python train.py --intermediate_size=1024 --hidden_act="squared_relu" --norm="rmsnorm" --norm_place="pre" --bias="none" --extras=["exclusive self-attention", "value embeddings", "hashed n-gram embeddings", "a smear gate", "learned residual scales"] --init_std_up=0.0392
Each number is 128 + 24 x the weight over its row's rms, rounded and kept within 0 to 255. Layers, rows and columns count from 0. Numbers have three digits each. The size before them is the row's rms in percent of the matrix's.

# layer 10 MLP up, 1024x256, rms 0.131, rows 676-730, columns 128-255
113:120138125146092098146090135121104122067080118109143108069147077155138079156138134113153103130123165119130142152148172178141109119145130105162087090092138123144112123160155090153156149094109131136154101089122132120112134130112101117104126125190129147152111133128153129127083135113175176117089178144129151142144131153127112174125147143100126095154121119147086106080149128130098117103122
107:147108111150113094120111115154094109136102101120074128160158121127148086129120128112115126139116093133127121149135118136098114129109125139091119135137080147128140143181113144137151174129161134156149108131142090157132160132143117142153100144099147144106161153139137119110146121123121143147163139110119126135110144086163104131137109090172138152118128163124140169111160127121132118107125
123:117137100104146123114120123159118134076103125124094129114112095152140113101128138097148126154130145105138134173129105126136127117121107155137139117102132140118142093120124142114119134142145125167136140124128143156133125161174112093131132106113166142172126107155165134099132134141115090101153131077125078106130177140117117178125134099147117110144141099142119114134120101108138114126160
082:127163125136130142133172140092134157115088136125107152096115118150121077110133085120087103108098130110134121112137151170097129112154125155098107134181180164094113159121166095138172148098143099113111106188094122139165118153102111123115136101120140120153154148128154086118144110105118144158150133113114153134108099153160142117115127153129136161101138146143163168171139126107127191120116
070:127142132124140141131132150129173066123143100065121125149118113115149098099155129163110150110111164089110114139117130127085131120153088137142103148159142102136120134130106100122142151140170106120163142138128167114135174121127136127106112118118124128099114164113148129139117137136136105070126092126114122149132081140177134131161128135163173095150146110104125155133168178146129116136111
114:172154150070170130117156145121108079175145135090133117109128124110115148105139165103146163174152180151137122131163158117136119109121099130128156185130072151147105139117154087126122112129134104137152105081155154119108129128167161107113174089121144134169129118125108112156173119134098129128174101170090132133135116141165153140088111084160146121168158112188121129142164149114117111095103
081:095130122172078121158104136111142081121164097084103148078156123118153122121151128151107135136101112127158092137127113159136092128167133156116144148109107173136166123098099123095108165111153147132119142137108117118128123087106104107140122125130123181090118149148083105089131115144094142128100182121151136172175146121129089149069167130133146148148099148147108115124044112135136133117149
090:144080160116104140142093122137108137109146144174099140125130113146127127185176094119137112079136098145119127119130125105159097153136154149096116129184166132149120141140126155139130145090095117167100116149130127113152118134124107147129133149115137184143108116144116075112114156108101144099111113105089116139094124155150092113114151163112104119113143169110134133148140144144135134142110
094:112111103098114172101117090157153110142114123121159104104126129161106129134174157143152133177110141095151153156133107116169115126109140137124135168084118151161168113122097086143095120099149082163156134127121150141123123121115114153168166142117155140160162142131144106150113117187157146147151155145150142120156139182138138127101119122090089170145130151118118137135130158106115160151154
080:131169092141142118135112143145118121152092123130127142099144092125121088110145123138155151154145162117087159145111122143110122105108173124119174155116127149131147140118151154137119081102109072135149146140079134099152104134100147125129130130136174141148119106123100137095132119145128096126145147130118143127144132147112141121121133136100162125134137110122138125107092161142132091128128
119:149103091119153114161105127178154141095138143088164127124123153133135104134124125133115143145124085125155144071111166082141117148133137137103107138163129080151144137132141120134172186124110127139127138132107139074112139124132075127124094130135123126115086170156142078098148124118168154123174117107142136155111128114134110119168138138134124093181180168125127160113113072077127128164116
105:111173119122140100168113142113135097137126151108081084110122158140121130092092105108097068185114143140117137147092118106140123159139111139089134129134125152078118099141146100130143098146130165122130164125098115124095144090153168138103147130141118144137142113096132108167124135107085127103148098099109162123155104111109137115155126126121171137106082087131149110150105093139126134113163
078:145112134133135182085122153142102091106082204157116152084136117129153147114159117166092088122144163105116110068110144117125099117159120127159107178124142157127076083161135111151081110123105141101114099170124134105116111107134143140115144131133109150131108130120136135145110131141156090125112145132129095103107103106112124173129143140134143125140151142134125172135106185133135163152116
095:151151133175128066121137133118127114124126125164109146119118130126130102122190104137126108137118162131130135175154120116168148094096107108137140131135125128126097122148106127095109114106117125139135169150125150083133122140136143099114126101131170108175122129082126135110124116139157100070124148156113156152107116115100138136111167152157183139102120137142082092094095044121127120115133
101:125149094118147125152139132162185147189140120146174109147152165167124119183142156155155138133127110154083125104079162140100166121156141104139118110152113135097164140168108158117146148131117106115132108124133147153096130089123123165138178173123138130123149135153142115168095159126123137129154115114153099137146162103122118133122149095085132153118124149113132152131127071090108145132123
119:175105133115110131087124113094158175148094133145149164126115132116124116155160115152130132108136134176126121096143137138114160155144110172102136095125099121078120169136131144120125102136157125128152104167137173157146113111097127102132102145141138141159121102149142104153141106141118139138164158096153097138076167152097120139091153165122086136139155160138072158167142135161106093127083
110:117155124124180129117114126131164167094101116106144114103128122134176073094115119124134117117137113129120107128131140127162091118150084123104122122144132128166130109124119090134155126121136095129098191143132164109134145150110153134098152108129125145103135123085142140107107130110131108136137157083146110102118080158119133146100131149075114168094084124109115120121135100139120144081130
112:124104107149137142127097156145072150083158123113102165076113158120129113136145146136188129135148165142156152103160052148158106116126105114178151139133147138114129156111098133102104135136117155131158144164098137149089099127149110138150132144101159126138179138110110145122165160111147156151143154122098098165180121108122143115135157080149094132155177142127105176132103147164170145171132
084:169105108116122081141167122133120131137144127081140118150131130122168112087154104125092124094128176124117153106140112138117132202147133118130108108122161137118101097085129141125088149132118139090081107077140123138131104110158152090103186132117112156132136099148146131131134159117140140098105178104125176098106113130117095140131142109141128109153141137093149120100093137119131164160113
098:124121154113160122158135124133188135144142156138151140099147134173096139193117099171121139109076144145142147136147106165156141112097138155127169155111154168131128126120105116120167131124178139118156128089146134112142143109124156140115140102126143126142168137137107138158134120139095145129103188113108133167119141137112111166126172174116117147104129077139140121150106110126112154096122
115:124158158126122113131131143127146120147094132154125134119153136078106175138121171097153136158170147110111151152075111078100110150158109135137100091142114118118075173075161129094144117115126121142099174137156114156124122154142117140139158135119145135102097100120120130130069126106120117120157120145089099149146111107092115147128110117127123122133128168162145125142150101099146115132161
072:131163116141147129101120094079103133123138102148164170085158113106126085106133115117114141169110111102106156128150111110093153140137190121124150097107118107136154135134133112161122132117166104121076159137149159147136145121143178159102143120117111158099129106102105123168101146120137134124149203156146165128109201117125149118175147109099144122117111113137154137096105167112123148121078
069:102092145123124119155170103099102100143131130097128148170102100112137164200120125158083136096098153174103149130105120117118120131123129097133128112147089118107158134152094127156144143142121141134146096136134133151100170136127144180086179141135136145093088147105116151126090125078138147096130091103137128149157129141142105126172120108142110088107140125143097153150120067118163124154157
099:159140074103135101115137118140134137146148161107109136129104133101169113106158105139121125106130107115117127096162103152111107113134110187156113129113133121115125157093110121142112131154135110138146147138105149133139130120135180138137156159132148101125096151140132121130098142102136115130164103123112159136168138065126116135120136110158115138131167100123089128140102065106142085146121
115:109137147085082126128126151136108109177125122082188185126122110176146136095104146162121147146132122140111087084139105109166117145157142119123144090114144137157096132150090096145100146143129116091125163169164135150136125159201158100118121121150083154118123133123130112122117100138084133112148124125123124137128135139076113143174146115087154111150097152121174082126084126134089148122113
098:142154126160151152109084136150123123071131115115107108127131125086111133109116094145108121155131160147144134126103145154118100116117119182157126121151142137132103145132101154122135124143179165137138188163096122086153158143095154107125136173099143118146093118196091125121151122139146106104170160136129103132116136127107111165107142061166111106154144134148174153133128117135179118107152
111:136118165121123125133151120169121149103132140130103116129143140114126160139136131115151113110131177108139145195110107105116081114156128136092148126146165173107133131152125128136100105158211132130145130131105094162123115116118159111101123125127057173131109138144130150145112135151097125127152089118109154143142130082137106101144127126131148149129100133110152092129115111116123125146168
113:129087162134092115153147132128153110126124137147145130146154139107149110111128088148111108135131136119119171138149058088151151187133108118134140118104167148121166158113149123155172124114090170138127124113100086092124116133139167115119162085144106085127164103175114142140146140104120137101145145132112149153152131218121129140134133117131139124090109139123099115141083109111155145163145
095:119129114131108117116132076126096144090125133138107127128145143144118122123134150151108139145135093109156114151092144137195109126114101131164099150093147180092144125128144144135116134132180126110125100107132128147122121102115210126202134139132108114120133119123100149125131142138148088108150149107066089137137141150086152117124131089131112158167129116135137117150124147135124110164126
105:123096095163132154141125111152113150141123138104138133159086138140111119157110132141106145153112151168167141117111125114143146158115162133182115095109072107146148181132128100118120136169105110115133180119109132138114110158127108180122142128114136107116153148136115135096115145158128089133142168089143109084149125130135150138131174110127122124091122124165150099141106143153134138141124
111:189112081157122137060151136139126168163144129117124127112125140100118133098097107115146151141098126164153100133178115173114115109096118138167083074161120112180135129115165105120119157142111154085105128138157131143104124112095111142099119153143137138119131168097117139114118065107100097087147163128124101128184110137084097095112127137109087177187107118156136156173141121131117144168130
109:127112148132144142135089101115105144141141150100147146195108147156125141167150105134106072116110143139130127101146100125155137097149151160071102117122152114120112122102085112126128121159130124118127104126126141130124104119102124147120174116147087141097134164087127150167123185122138081097149117100152113150074104154153104102178119141135115122108118121148136162115188095116171157112135
102:126123117159080145149193123133162089106096124163100131108122146113145140158112144096143092150121190119080114128101110132116152124095154135100109088147188147132141128092123117141080129089110138134120086103094101091120115181110121139107111086125092093141124112163160148108139162095181130159107092144160121124091135129132111117108125153135143155126120148107136153143095131142072139122073
091:142160122112110128112115142133149092104173147131170138176108097119106094151133154133123099173120087138152145132122117116118118134143101143069140104107147122120124136089119087120144117136180126100120120150127088104158167144139139122120134156162127073126160122128142119142141082165093112109141098133100203172175146142117177124159154166121115131139150117158146130096119160162117153102120
113:157123137105167094148119142091146118127160130098140111135127140134118117150131129140112147177137079125124132133113142116135105162133120130143114161172100140154169140166135129129120114161147104107089142159127119121069125112114117116146128143110134170132109146121147118133081138089165105131112109109146105148153181126144169133131119098182133111119132114099119118153161140117132189086092
079:108139133149143121118103074132136087101138142076118169151145139095091146105098134135131167115101162165083103154151100100127117127132149100107122111193139145116111115150174157115130149145153144125133177103129127168160156160121165141090148121106109121160116126127099134139098115107157163149102127093160142148121099129121162149098123126125134142128104129143123151160081126168155086129155
105:131175135110123115101097140127162152143128129137149084151151147118156123116095163112134128153130129148103139130152078154110134119161100129134144130120142126109125077107096142109122111178159117115139171129166127095090089148076125155138151133109142092160143119109177148139156128163144147112094159144139099117129109121129066109164120128103081145104150160123119099114169135137135105162155
086:139112120091077149087120122143098143143137123121112132113114118111095143116153082145163135109119112172181160122118102102128082107135142140171147139103166150123151154103142174129114113135151127125128127128141119128143152094107145135111099103150108129143138168134121074137145101143157136134157136102128115132099114144134107119137166080121140125104121133102107112088126156108120092173128
110:124165099114132148120085116098127115139085132132125149124155160137106161147105125130107118134093112138127110146086151080141115134091157145119116076149175134131116156100128125136108124134089123112167139129121129102084156134159132139139098109100127107119133128054104108140113143187159114122179135122154107158112166176137103119156153145134130109128137100157114160110146141107129129114122
102:134126125092158113173114109125122129112157134146132103111113142106117134109154119092179140093167139202165114105103101127117111132130103096125101139137150094120170117106118152058148141134111145136111127093119140098124109124158110116114163111089097115142119124109102080141169151094118128070110106116143093113136118126119087099106149104131072160138148105140137140115126154111125090126115
097:131093106077141070129074114146113146089135133131151160115128132096138104106193118144167088114131143155110065125172137114148132130128149129110134112148109110086152107161128077115113126102142141095115105159120072137136152144121135159139122097156136141129158136108128110122108161121121150163128107089088121132121137135167169143123145160158115148123088140151113124105137120144113145105107
078:137143143120129171080115093147159119108104129130131161116127130101168134121156128078097095133129141103094161149152102119147145130104131126094153118126139150137128149126144136109157145130135108100130049139115116152119156120178149122163161120127147126110086093108147157159131143147151140108143094110086080107083090111107154125121096140099093144114153101113110106134095115108139094127082
094:131121080143113145150157172171135091107091078125111089103147146078128074085104122125163104155142104167099150093122134122154087109187092168146124175169154146199131170130116128092103126118148110113151127148114126131116112135103109134136122116143159126124118170136129104147129078116148115120118110124139133129118127102143131128130075066104131180093192110116109109133133147101132103130126
099:122141115104132166141137138117142135107139115125187091107176161130130154117111136108126154108161176142114136105103093104143102170134116109148138102102166126135118136168090113117086104179146169118180146129165117127098159148159126110127104107123121150141153116156120110164116151056099083134128122132110093165167160091133167129153094132163137156101134160141122140087132097102123150151112
103:128130150139129102126133107118121103120170133080131108164159171122143147098139125115145134156151146129122096182110130115135138128139122116144090136132121155112141150127143096114126146128115113154097129138101112110113108128150181141126150153129085135119127140101128225067093129132128140109104155107121087082122120158098101111137187137121110163130117135179102101077165144153150113166104
078:086133138131105090127125120157092088114126102180159118170094120127149114149115107130180120137154129149122116163142151122137087123108129082113110099122108089140154072122145114093097127180114149132138108127111117116077120097129101088090145153151124143133109140119159113173126115142133127094115115113084100105120138124091122114155114118121127098132128150104113133085156122131146117104084
105:137123135115138109096153121120157152136144142068123144093122110132120144104187113134137097152154068195107093118115116138141122091168168130109111141125107130143102140160143159122121115126126134199101163142161157120156159117125118131083147140107122156113158134124169111149138128117152148093134142176150113118178139137086088092126127158106086114117130137133144127137112088112116156133105
115:183120130129156066112125132131095136120119136139128138130151175128178099124123181155107109139146122126103142113138163154127153141183130107150144074107128151103124102177132141090128158166062113129110144130136056177139113127167125178146134109123155133105141145142138130139110123130129140117157135097113135138101118100135086123110129122114145116122165175146137106167160161133099138124139
056:160127124112152165107150128135103136082155152121068150106122215127126132172155153141144148129140139144154152153127153119116136146073150102124167119185138128131160167150133103113115129104107149128134141135129169146162140089153158129136117128119108110151124113083161151133166138122171093145152070131165134091151096099106156156138131182135098117119144129162134129142110155102131104157169
084:148144135165126157146149152107166115110151166149156124131134096126173146121142110176163158185120097125130137117114112151142102103146149130140149104134127109141170091104142148131155095128151121126156125128101137130151136110184139133163125155101138120100120163154133144101141175094097140105105115084171125130105138143118125114101126124145113120133159069119117153075136152081167111133111
116:088123080126153136136152105139092104130139133118164158143168110132122109081155073094148080134117081115138150139134133108107138148118129142122109137159068138146156092101131148132114183132102068140112100121139101123162096152106092133124099132120133143170161131107123146104131104080096136100143133091119106161068161149121126201153170136129165103150115111159134136128082098121134103112137
105:136159113160136139118141148128114094149131152129129100074112146113105124115060139095129122140156133127105127120156130135103091127163186126122109147147110143221138151120075106160089124128179130152151157136114136115114117130116092117097131129106176130146119098122144143128132118119130086162107078137154093128143119119149159115116135115150104111157139104102144112121134115132112105101113
082:106143115136177113148117144112152151105162128133126135080152091115137112172133102106134123165105128147124096143145081130132141141130145140147100118129176155119068145123134123145145091152126119134123175137159114111110106152112132156153085128120108116129152149177177148122117175132148100089139152129066117110122143132139143101101157101165120128122128158071129125120097143155115113125111
110:149105097088125105104185131148141119115176124173152117160157117160122115092127158118131139115092111116128127160119176134163165140082117099137118163124159149111136157134112175114147150110112166132186140081136143116157099106135127192138144123092154153143136131165101096106122146123128121144176139111120105128152130115140128123084120127127153108116118125141122124150154140105135167137094
111:147145123161140155162102144148065095106127141130169146111107128150110149155115120171149084158141107123119166101151110120155182107153126098147103108122125093156115153130089152143128087176135108128131130157120100143108161158119087195151101107102091113117090117109140138122123132105137126109102134109149127140133105127118140121151121147126132132163113104126135092186124114139108142081142
# layer 10 MLP down (transposed), 1024x256, rms 0.0437, rows 676-729, columns 128-255
115:167108081134119105143092149141170137142104131161101114137151116142155111130129119129159154140096109133103107129101130124098156142151113139124143177118150097135110124129134145137135111115167126125098134139135141198130159128135121105163132117121129105129128160161158157117107107090129109108108132114154101152116118170092183116146105104175130097125110116108116125144194163125109110184157
120:096132108092137090098119134098105103163141138103124147176137176109163153113111156123141084115093136147128060159137140148124138146101118099108138160118056095165155129125128149161128137111120145140124090151117130118158145099168091118150121089120128186070122134159162151093128083136082129152121135109102180111088131112124146108115114122144138162149138132077103129139159077163124147124108
112:117116094139126153128158114150115130155083083101155108108092118135127114182164112076120131114138097147096142151141117120138158134101126135120136143125134083092119108133090143113159193119126117124092132134086117096158132166126159055144143126135140181087133121131134138107109104168141137142063108156152134106127110128116105174157127151129137092131122139145135122168126150136128138095125
077:156098093115117131134102156149133135117143140112126127126106116088179085114114099129144157111113103128118142112120096103113164126071075153121144115145085092155128151139081117134149071129128137119099133137152146155102108130132110140116139154169111139138107144113139124122137153073122131159131120132129110132133131120143110153124124062117089117162121144107103111125149114148118090110173
069:137123136111113130152170126129140155140135108154166140113134122138090135180104119074130121160118093171129080110112127138135133110133132123125114077107154143108151134118124153153083113092125159117107153127127140096141113098156110106094096138121099108109193109145143091158118127127104171133096168124148125163144136141143147128129110116142110128110172115160140107093145114125141114088142
121:094168163093116133098089082141153166095103095121087144130140089107100146094157093125106158174133118168158130161115138130104118102142105125154133090135110148162124144115159142124138133087142151164125120102111120110153101157143126120128116114137160124133102128107165117122142107119128153093121103103118152095107107165145089142122124155078113137128102170101101086135121131082119171145131
076:208107125143139104179137081143119119153140132137173130117123165124115124144109113110103136091170106121123096142129156131151146097146147177119164125100115170158121123158131142126103133109123127133147145116143111148169133134106123170096128129159139130104109148139133138159099134113139178135118144065142116184114080107159116164134122115153116118185148129138109146169116092104134101122160
099:052128117153120090095136096060113120116102125133143144123151143138118147149135120120140110155143140084140143123170106101164154124145118120166120133139168135130172149117125097143119101104101116136157126111118153148089144139131093101091114139123135122139135127116143155121083147117131169127122102148133119154118128127127112114122114156105108129128091154146138115147131125122138166121100
098:121109124093139123131120143111098142105148116111118156095114149135149104164113094132134112145128183122095084158157117114079104155129127142118119137130140120119122177125115115138095101142126129127115094124129138163132134133098097098148152136131134128100094156129155100145107133167161111131129125056165122121088092106133084126119151102169100110131182130136168129102106131186120121141152
088:108110159133110143132118135113141142080105177103143174165101127148135165184142120128111143116145122124131153118143148134144163097149124154110075132151167161137172168113100144111139126113156142111107139148110117132118130129082118124112099139124125118159111138151152158141135171163118109126120088092132128142129149095088121134118101113146114099109090147105085153146130128116142130140093
114:121147167139123117115094116113121094123119099114126151180147169158104124128110105102119123130144119098107127115124164133120126144151100104109073170124117142154169093113087135148100127123179144092139132127096100077160082162067118117158133141143133161100114156159124078138141103118138137099089125172142122140149114113131129119116136120100123142082099131125087103129137114114088129155118
109:135175117103121086126139127164123171114153136102085111145092091110123146103129139134121105100152135131138112116101143158159083119144140155123115087124137120129187113144160105115170144144144108113115101116129092158104155164117153110127147141128139103131152072132124102148127126103105129155150126111100178112148141075125141119096140131140146130139140182153108076114162152129081110109152
072:119068103131139141124134091108178119109100108112104097165143110099130126143137135157142131124094121108109116132124110128102097102127174126173126093089119146112121128092129144107133123092138114137102048177113176140141096134145163124108120136127082147119150148132138141135095122146114103155142104138123102146162126130106131152144097161130116139113108114113103130115132121118116121119141
098:101140148088134145135133101116150143147101093116170147143148118111138156126123156110113103121092118151110085137105121139112128133148137131131133098136088116116113168132133149107122128110096154106096115140117164141139134155120142145141127129104076117085091136157127155102154162127054133169167135094086119170149149144115129118105113131162131143105072149126181161133160131177176140128101
101:057106109089130109129109147154142133117098153147124111140124121136119113133156161104117104150134154107089151104158120105130135147119100167093130163124142141114140125106135102125131133163157132154116167143150118161145172142128147145136118197117129087111142132126111116170096108175125140132122160125150108145128153124153117104162131098162112107152163138111134163153130129138155166084164
114:127148172159107139112108166102164139112123120112127158127134091133136150103130074183106128106158098136133110124109150158125095143145117148116165110148151158141144118142109119099140124115163162090132141118158194111088113127148108113166132146197127164152140132163145153150148129141115145160150172104131060129119118182134083119091157127110122157150107151139093131104088104112142143135116
102:118117149109140139120130140111101134108162155080128130113120130118158125144082135125098135163133157139110086132119116122143134110146157164127118132152136135121100158172110103131144110148130144158145067147107111129163049112086117085153133156086109060141139103141132113136102075100164097138106140109145126144169124127146093154120150108156110160111135137134129128090131147111124101074121
106:123118138054118171115138109119121146112110170115144161084114125146080110150128104126123146169105149095111163154112125137070159140154141119113142120095136154123155161159136103107119143087161130096167131107111095153156136151148087109113150139147099114120144140082116143113148121125130181142135097124098108153124135109132170176117182119150154167137143145098122137099152087173127178116135
080:110156121112158084098131152142127112149168117099125140110163155100112165179129165145122138125141166117152166066132134133092099123120126148134134157077143125110120129153140118109130148118106075139142145088174119148163093114132120157119137114110078098156104079124144124146138158146131092139133137111120133115104105145137085055134126158139084148135138127114080087109127155112118107154138
103:158147126143082091129138127113085149073113139105098125138119135180154127178159125132156090164139126146121078120117137113082181170157161094122131107152115133125101102160148126135119084130157148137129154153130098172135147110132132116130168101126139119160105090143108151126091129142124122128178079115137121133087130161148129128118134145108122104124142114097109109077137124086111145110143
115:078123140095115082124099156117153148088070101106124126118131156100147127129098151125103132133130151159159154133115148088179132100128156148138148119144098128121105080100124105141110122085159105140117107146157147117118115084129071150157156133097128110105092134095105144114142108130136133120158117090103160149099127100168121128151111150127107134098141099156118100126108155111141111108156
065:100172147158130123138151133140143122117178119115131148159091165161104145141149136144117114134182134139131180129144154127145103121072128112165154126118111121151151171110153100112148093123117134140151126083128103135122185058160122158117110129122061139119100133141182136132149145115094130172134094134123088163157123125128117107114115119114158150175135119155144122110048127148141098141133
069:132144104119168118096110160110117127109150107132120126123150161127097123157173153131120140130117129084120128148121117146099086115130128099143158118091155147150134129139129139128146102086144119165161177135106152137116080138154175105143066110145108124156147128110167115168155134131097095114116114133154111099120108156130127165161131137106121132139079142100176144123144134152173134182099
096:125064148091082062140110131133151111110139138110143128127135145125116143140140109131191073104107120097090130167114139097123108147101099140100112153161144178157151121142171145135121098104131099134123163145145117143117168097110101121119098124141148133106134113133144139107126154134120132153132127110121132172125136159135113116154139127129099155191110113090135151107124106166146125125158
106:159095128169130090142096101141145089123115158124147134123106075105120111067137085150093133120113154145082088108171124126142141123178131155103141119124124087122126077096132108159145135131087133116105160128164144148106140171132115086079100147098164143118119144139128145090105127155113118101124125142116110131088136125099106129135116119119123101143139109110090127141134123127132151102104
111:130125129116103138106124097082080143140135104142099097154120128124137128163134179138127114166093110153104125141144102153154157131150115101101122129109134194091107120112095090106123169128137117093106128165123147130133083105080177097123129141136121150102088123118107120143117117144114141118167095087123152115124133145140124148128105157091171121131146143135098140158120137121107172132113
107:144153165119098129141155106119159130120150101139105096103091119093103126112150122148162171119115096129118110102110171148163100120126133108114121141130155099135149149114130161098081146103118095125108136150157164075145140174119127168149106123129151143134116110118151091116123120120150145147131114139114119130161152147129137162102150099134109140150140167153146123113088141113099118154075
112:109117138135147130139153147085147153066131150124149138118105139128103123141128150170081107092100109149098151127137148088143130149144094100146095142082144172127165120075121135145104139111148120074135093147129126101073092145146136119123131105133052141118123110138125128111112120114122122137103125116113125077120133182127145105151112145128101119147131130093115131198083133121115121146131
109:127113158115160116113141113120129155167116126176151114145138112110116114176110132150137100137111165134113144125132101134089123152136127136090188129161120112161164147103113086110122105128100123135161139140162093112136134142096102127101121129135140136136174135150129123129108084102076132153112136149167155092127133174130130129136112142145166133094150125084151199117133125098158123100153
097:148120139111159149102135141102104105133129136103116096128114168130130125128120103149107124149108168138119143102153145111122167112142130147121104099143129159151179118137142164145100138117094182085133125126095148145152161157096137131102152103133167142108106105118130116105114124153129137129090136133124150147126116152150076118131132110124115083143114105161146123097136129107135147148124
130:144097132152157157140132134071138173134151162099110129144128120127158085162116142098131145093174122129115066115139093148121162083145111124122129129148115101143126086146136101161150136159127165146123131140141147141142095108128119117061123138117175139145109107118137148114142089073133117097128124128124108081124135127173115105098128148112108098161142100116092185144154123156132164146117
111:147146164142127148113118124123130141127168119153048156110157111114088165151151117138106116142123100127133116141143154154129070093110112135110142115107152137127173139118159146153148073123115156141150090098136153150119149112141142106114160150132102126117113147082148158103137125191137075083176123157117127151072177095160092126117105166094108069148116093171098108125112137135108154107117
100:093106141063130141127163118122209090179116106179062136174129130139102124131137114185172146127131108104106113085126144122111146106103154114188116128136109135184140135110133093119111126135140088125120157127177176109126104146141100078145142129152104163148131149112134145075140146125137102107115072155113163093132123137128145126126133133126124149131156142138158138143097108141170149156120
089:144110144127137092126121107167141126145128128099125105124115122173157139145157174132107155081145127085167101149102128118090138138129141190067120153098143091134122137106122086115156122134144142136148070042088096161100163172105122104125127126172117121123120131124156111125103095134143157118086138109130092105118150116095128148128124158119141113123141109167144157154138176114111117090113
110:136096131097136092133138132084106133111126088113095121138130132110133146087085185137142183121134116137076095149133160133090169142120104117117112137142166111157154109129130152138101132167111160112109119145132147113147105177129113122107102089086127117143123137116152154158186144120153129109161135138134138146134130079084121148153088112131123122133144123086124140084116137128122120103105
081:114132172095106094107148150168161056151085175097074132159122095135103149157139102152131130120153154154121148149127163122140099135109144117142114111123114155094135134105166117149112127124145139119137157125116092186088108126121126114149155137158158102181118118107106135129141116131134096147145130167156140142137141130159130127126130155127151146109104092116150121075145167119089133115133
106:116116093154144103123130147146111125178140123142132110167115117132149166128148138125104134105130106116154131147135104118148167144120110145112113160132170156129114130179118090129099147127126102141096086102180126129119124091155150152130129100147118155105127112103073168126134119162119133130123128125070104154095166122114123095121120147154141103122098101138131130137217140165123124103127
089:144105110148173140153129134128115078166101130179140114123094148091121105121094103073117171139136136139123184132122122106093143127154184105125120147105093133062127172165092118157155095122204127140125137134126140123133145086121143100103141143140126122138098161175120120152159078152123167120107117121132119112116157143117113105108128153172155148086129109122149133139106179106142086110120
116:115126094138128152119108176083145123117143104126119133094148085109142158133143090135104138127148097154129150140122125111094139157116150131152134113135139118153126124145150118152149135167123102146153080094124090111131088157111099148141138127125114128105132108115124156154088126147118109137115107105098129087098162141134094119134126159160128120123141153099135146154191150100119130099113
097:158160161081079073129151118084168144124100129185139092143093109114152090109101127125079127103107126109139183141135105116101125121129162094136112129109135165122145140077136154101124101106135135182138106095084134132134164172131125137138124108138172158135127156121130128146114146127103150107120109098186124135158132141111086137151132114121132109132115176112147112130132133090136151069105
099:122102089130122149157114146092119146136128116164113148128129128067147128125139115131103112110103189133132064096146093101149114115141113098071081194123103065126157124140132129115107153088145092142134143148125106141142185114155093138164102142184134112146164142103130150119122148148147104147171111110107144105143150135127129176111133141155164146135143183124066119111145146157107140102146
082:159123175144140173133140131138111123135117146117144160119180127108144164112139132130118146126134107098125130101184134121138163208087090125131114139122149170170133151123118112122122140174121106138080109126130138136160118128126085150122205122146120145133136144124127117163134174133170101117118136152129112158107136115137124161095138126100121158089095112134092119124140104152094123158062
097:095143125142113128156124165160136126118158112113132136141144107119173137081138083119129145092160097114130143113155114074149185120150134137129115112142150104105095153122147163142129104092129113126136094115167159164145127128140116151146153104154126133147094125150110180124114102150170086114118134141176149137090145141122126162105156167077135097112124146109110129157141143109137097169117
100:097138123109157183141127103135151124099102130101185129104151146111104161156137143130112121132133160149106082140129122116101133162099150102116147150145163135131106129124118110130123098171090133166119159157147135101120125148144137096139128131183146159128137127069138113125164147119137094125167131121130118144138124116114159169094164130133141139130156123166081139125102130122097145170117
113:146099106117135141106106109152081100109156116116120120146096151153128149147129147105137121125113120186126137145127142140119141158141143140211097144141111136148150157123119163159137150131151134177163198123171148099138144150113112129130116109137117164124179124143137143136153094100087167149137137119097134091147127136136126177068146125135159135133163151120136137095130101113156165103124
082:097140151126128133131150169139116095171134116108135105148165161094184133108088089165128120146136110134133106157131139136135084154094129143151150141126136117186089102124096146142108146167080136107110116161099123119131083120092135145159120122119099144094135102116137138135130104158134108131082112104128122105102146116144135123136089107130132148182134160105138069112130138105130138142069
101:129150112133121137128103114096129141132095139124082127129105125162148152107137141071121115106085104136155077093167131115136120114136154089151137111115125121149111171136094097109183135141124130154115108118092121143118149159124104119180144089128123065092101140107119101145169165102125179116103143138085137133121107138070151109138167129133140119174122112143107151108149149116141115180154
120:097070089157105088142128151086114119118110142099142114150136138143144144145150138148112113136156101119105141150141157142149138119120125115096104096130175127124144160103138142151117107140136124089102079091120175142125145091126124128159102130082113144110123122133110117146141091156108093113142092122087103155090139145164082095131101110124112149135132124142133139128148166096119151119093
056:129120121116116160128135123110126147117098140114112155069135136122126141121116130118131142151138123141154172116101127111121145128142115101155158142144136137149122145114111158113102143120113085118185129084127158152113119122099127147168126151140140116131129127105117177101158070108107138153170105118102120154139119110115164114115144130077127138101158131165155108146163155109144098175160
085:088117096162164113116103133163097170107066119128110125149172104124122091117133167114155077121163150122108122136131125111163126132106145126164142154117125137133127133148167103139122081139164146106143143104125108119142150124104129104107112145135146101093171113102065107116103139140123132154149110077161116138126144135128111121143165073119138138157095155103157102111093117189124110131146
109:121138132133153128114205121104120140121166173114114179151147143136104118096102111061167084135120087127143130075111148112144111145146054129147162101154126117117184111108139164130109110097125122125151101080106152124105167083103112151110129127164126097130175130106120140153137159129163147104156138135084124130099135135159150154117103128150114121128104165127177138094150131180152112148183
101:112138153120092113147150103123132141113114115112131160162114127078094129143062124107144120136166141069164112115105141114138129126145153119107147161157151129151170144129136140173102109164169137108128167124131146135103106092134105153117154082124086139118145093094114162115127106097104174123124098124105129105112083121146143107156110139115136095151111135127104122099134154102142117102112
085:152131099138122159101132078134120129122123112123113110108103106118143109137100104110130119109165133106152104145144148107124104119146114171152102122085112087136166105127124103095137124163141129165175137111109151145077107096161143124159151142165122147119114133131116124073112121093142115187148138127185155191149125141161128110107075118161152151164102134188136159129097088109135149111114
116:130108163104148103106131135111190117145137102150109148132110170170122085166151134153147176136105142101138116108104174110138115146070108103115099119109128104105173086158169126114123107126136170109132156100105143106135141138117156110154131152133175135134124139144087137109142089135124134122157122116101178104134178098086132133130092146096112170128163134123146092099138123187119159118118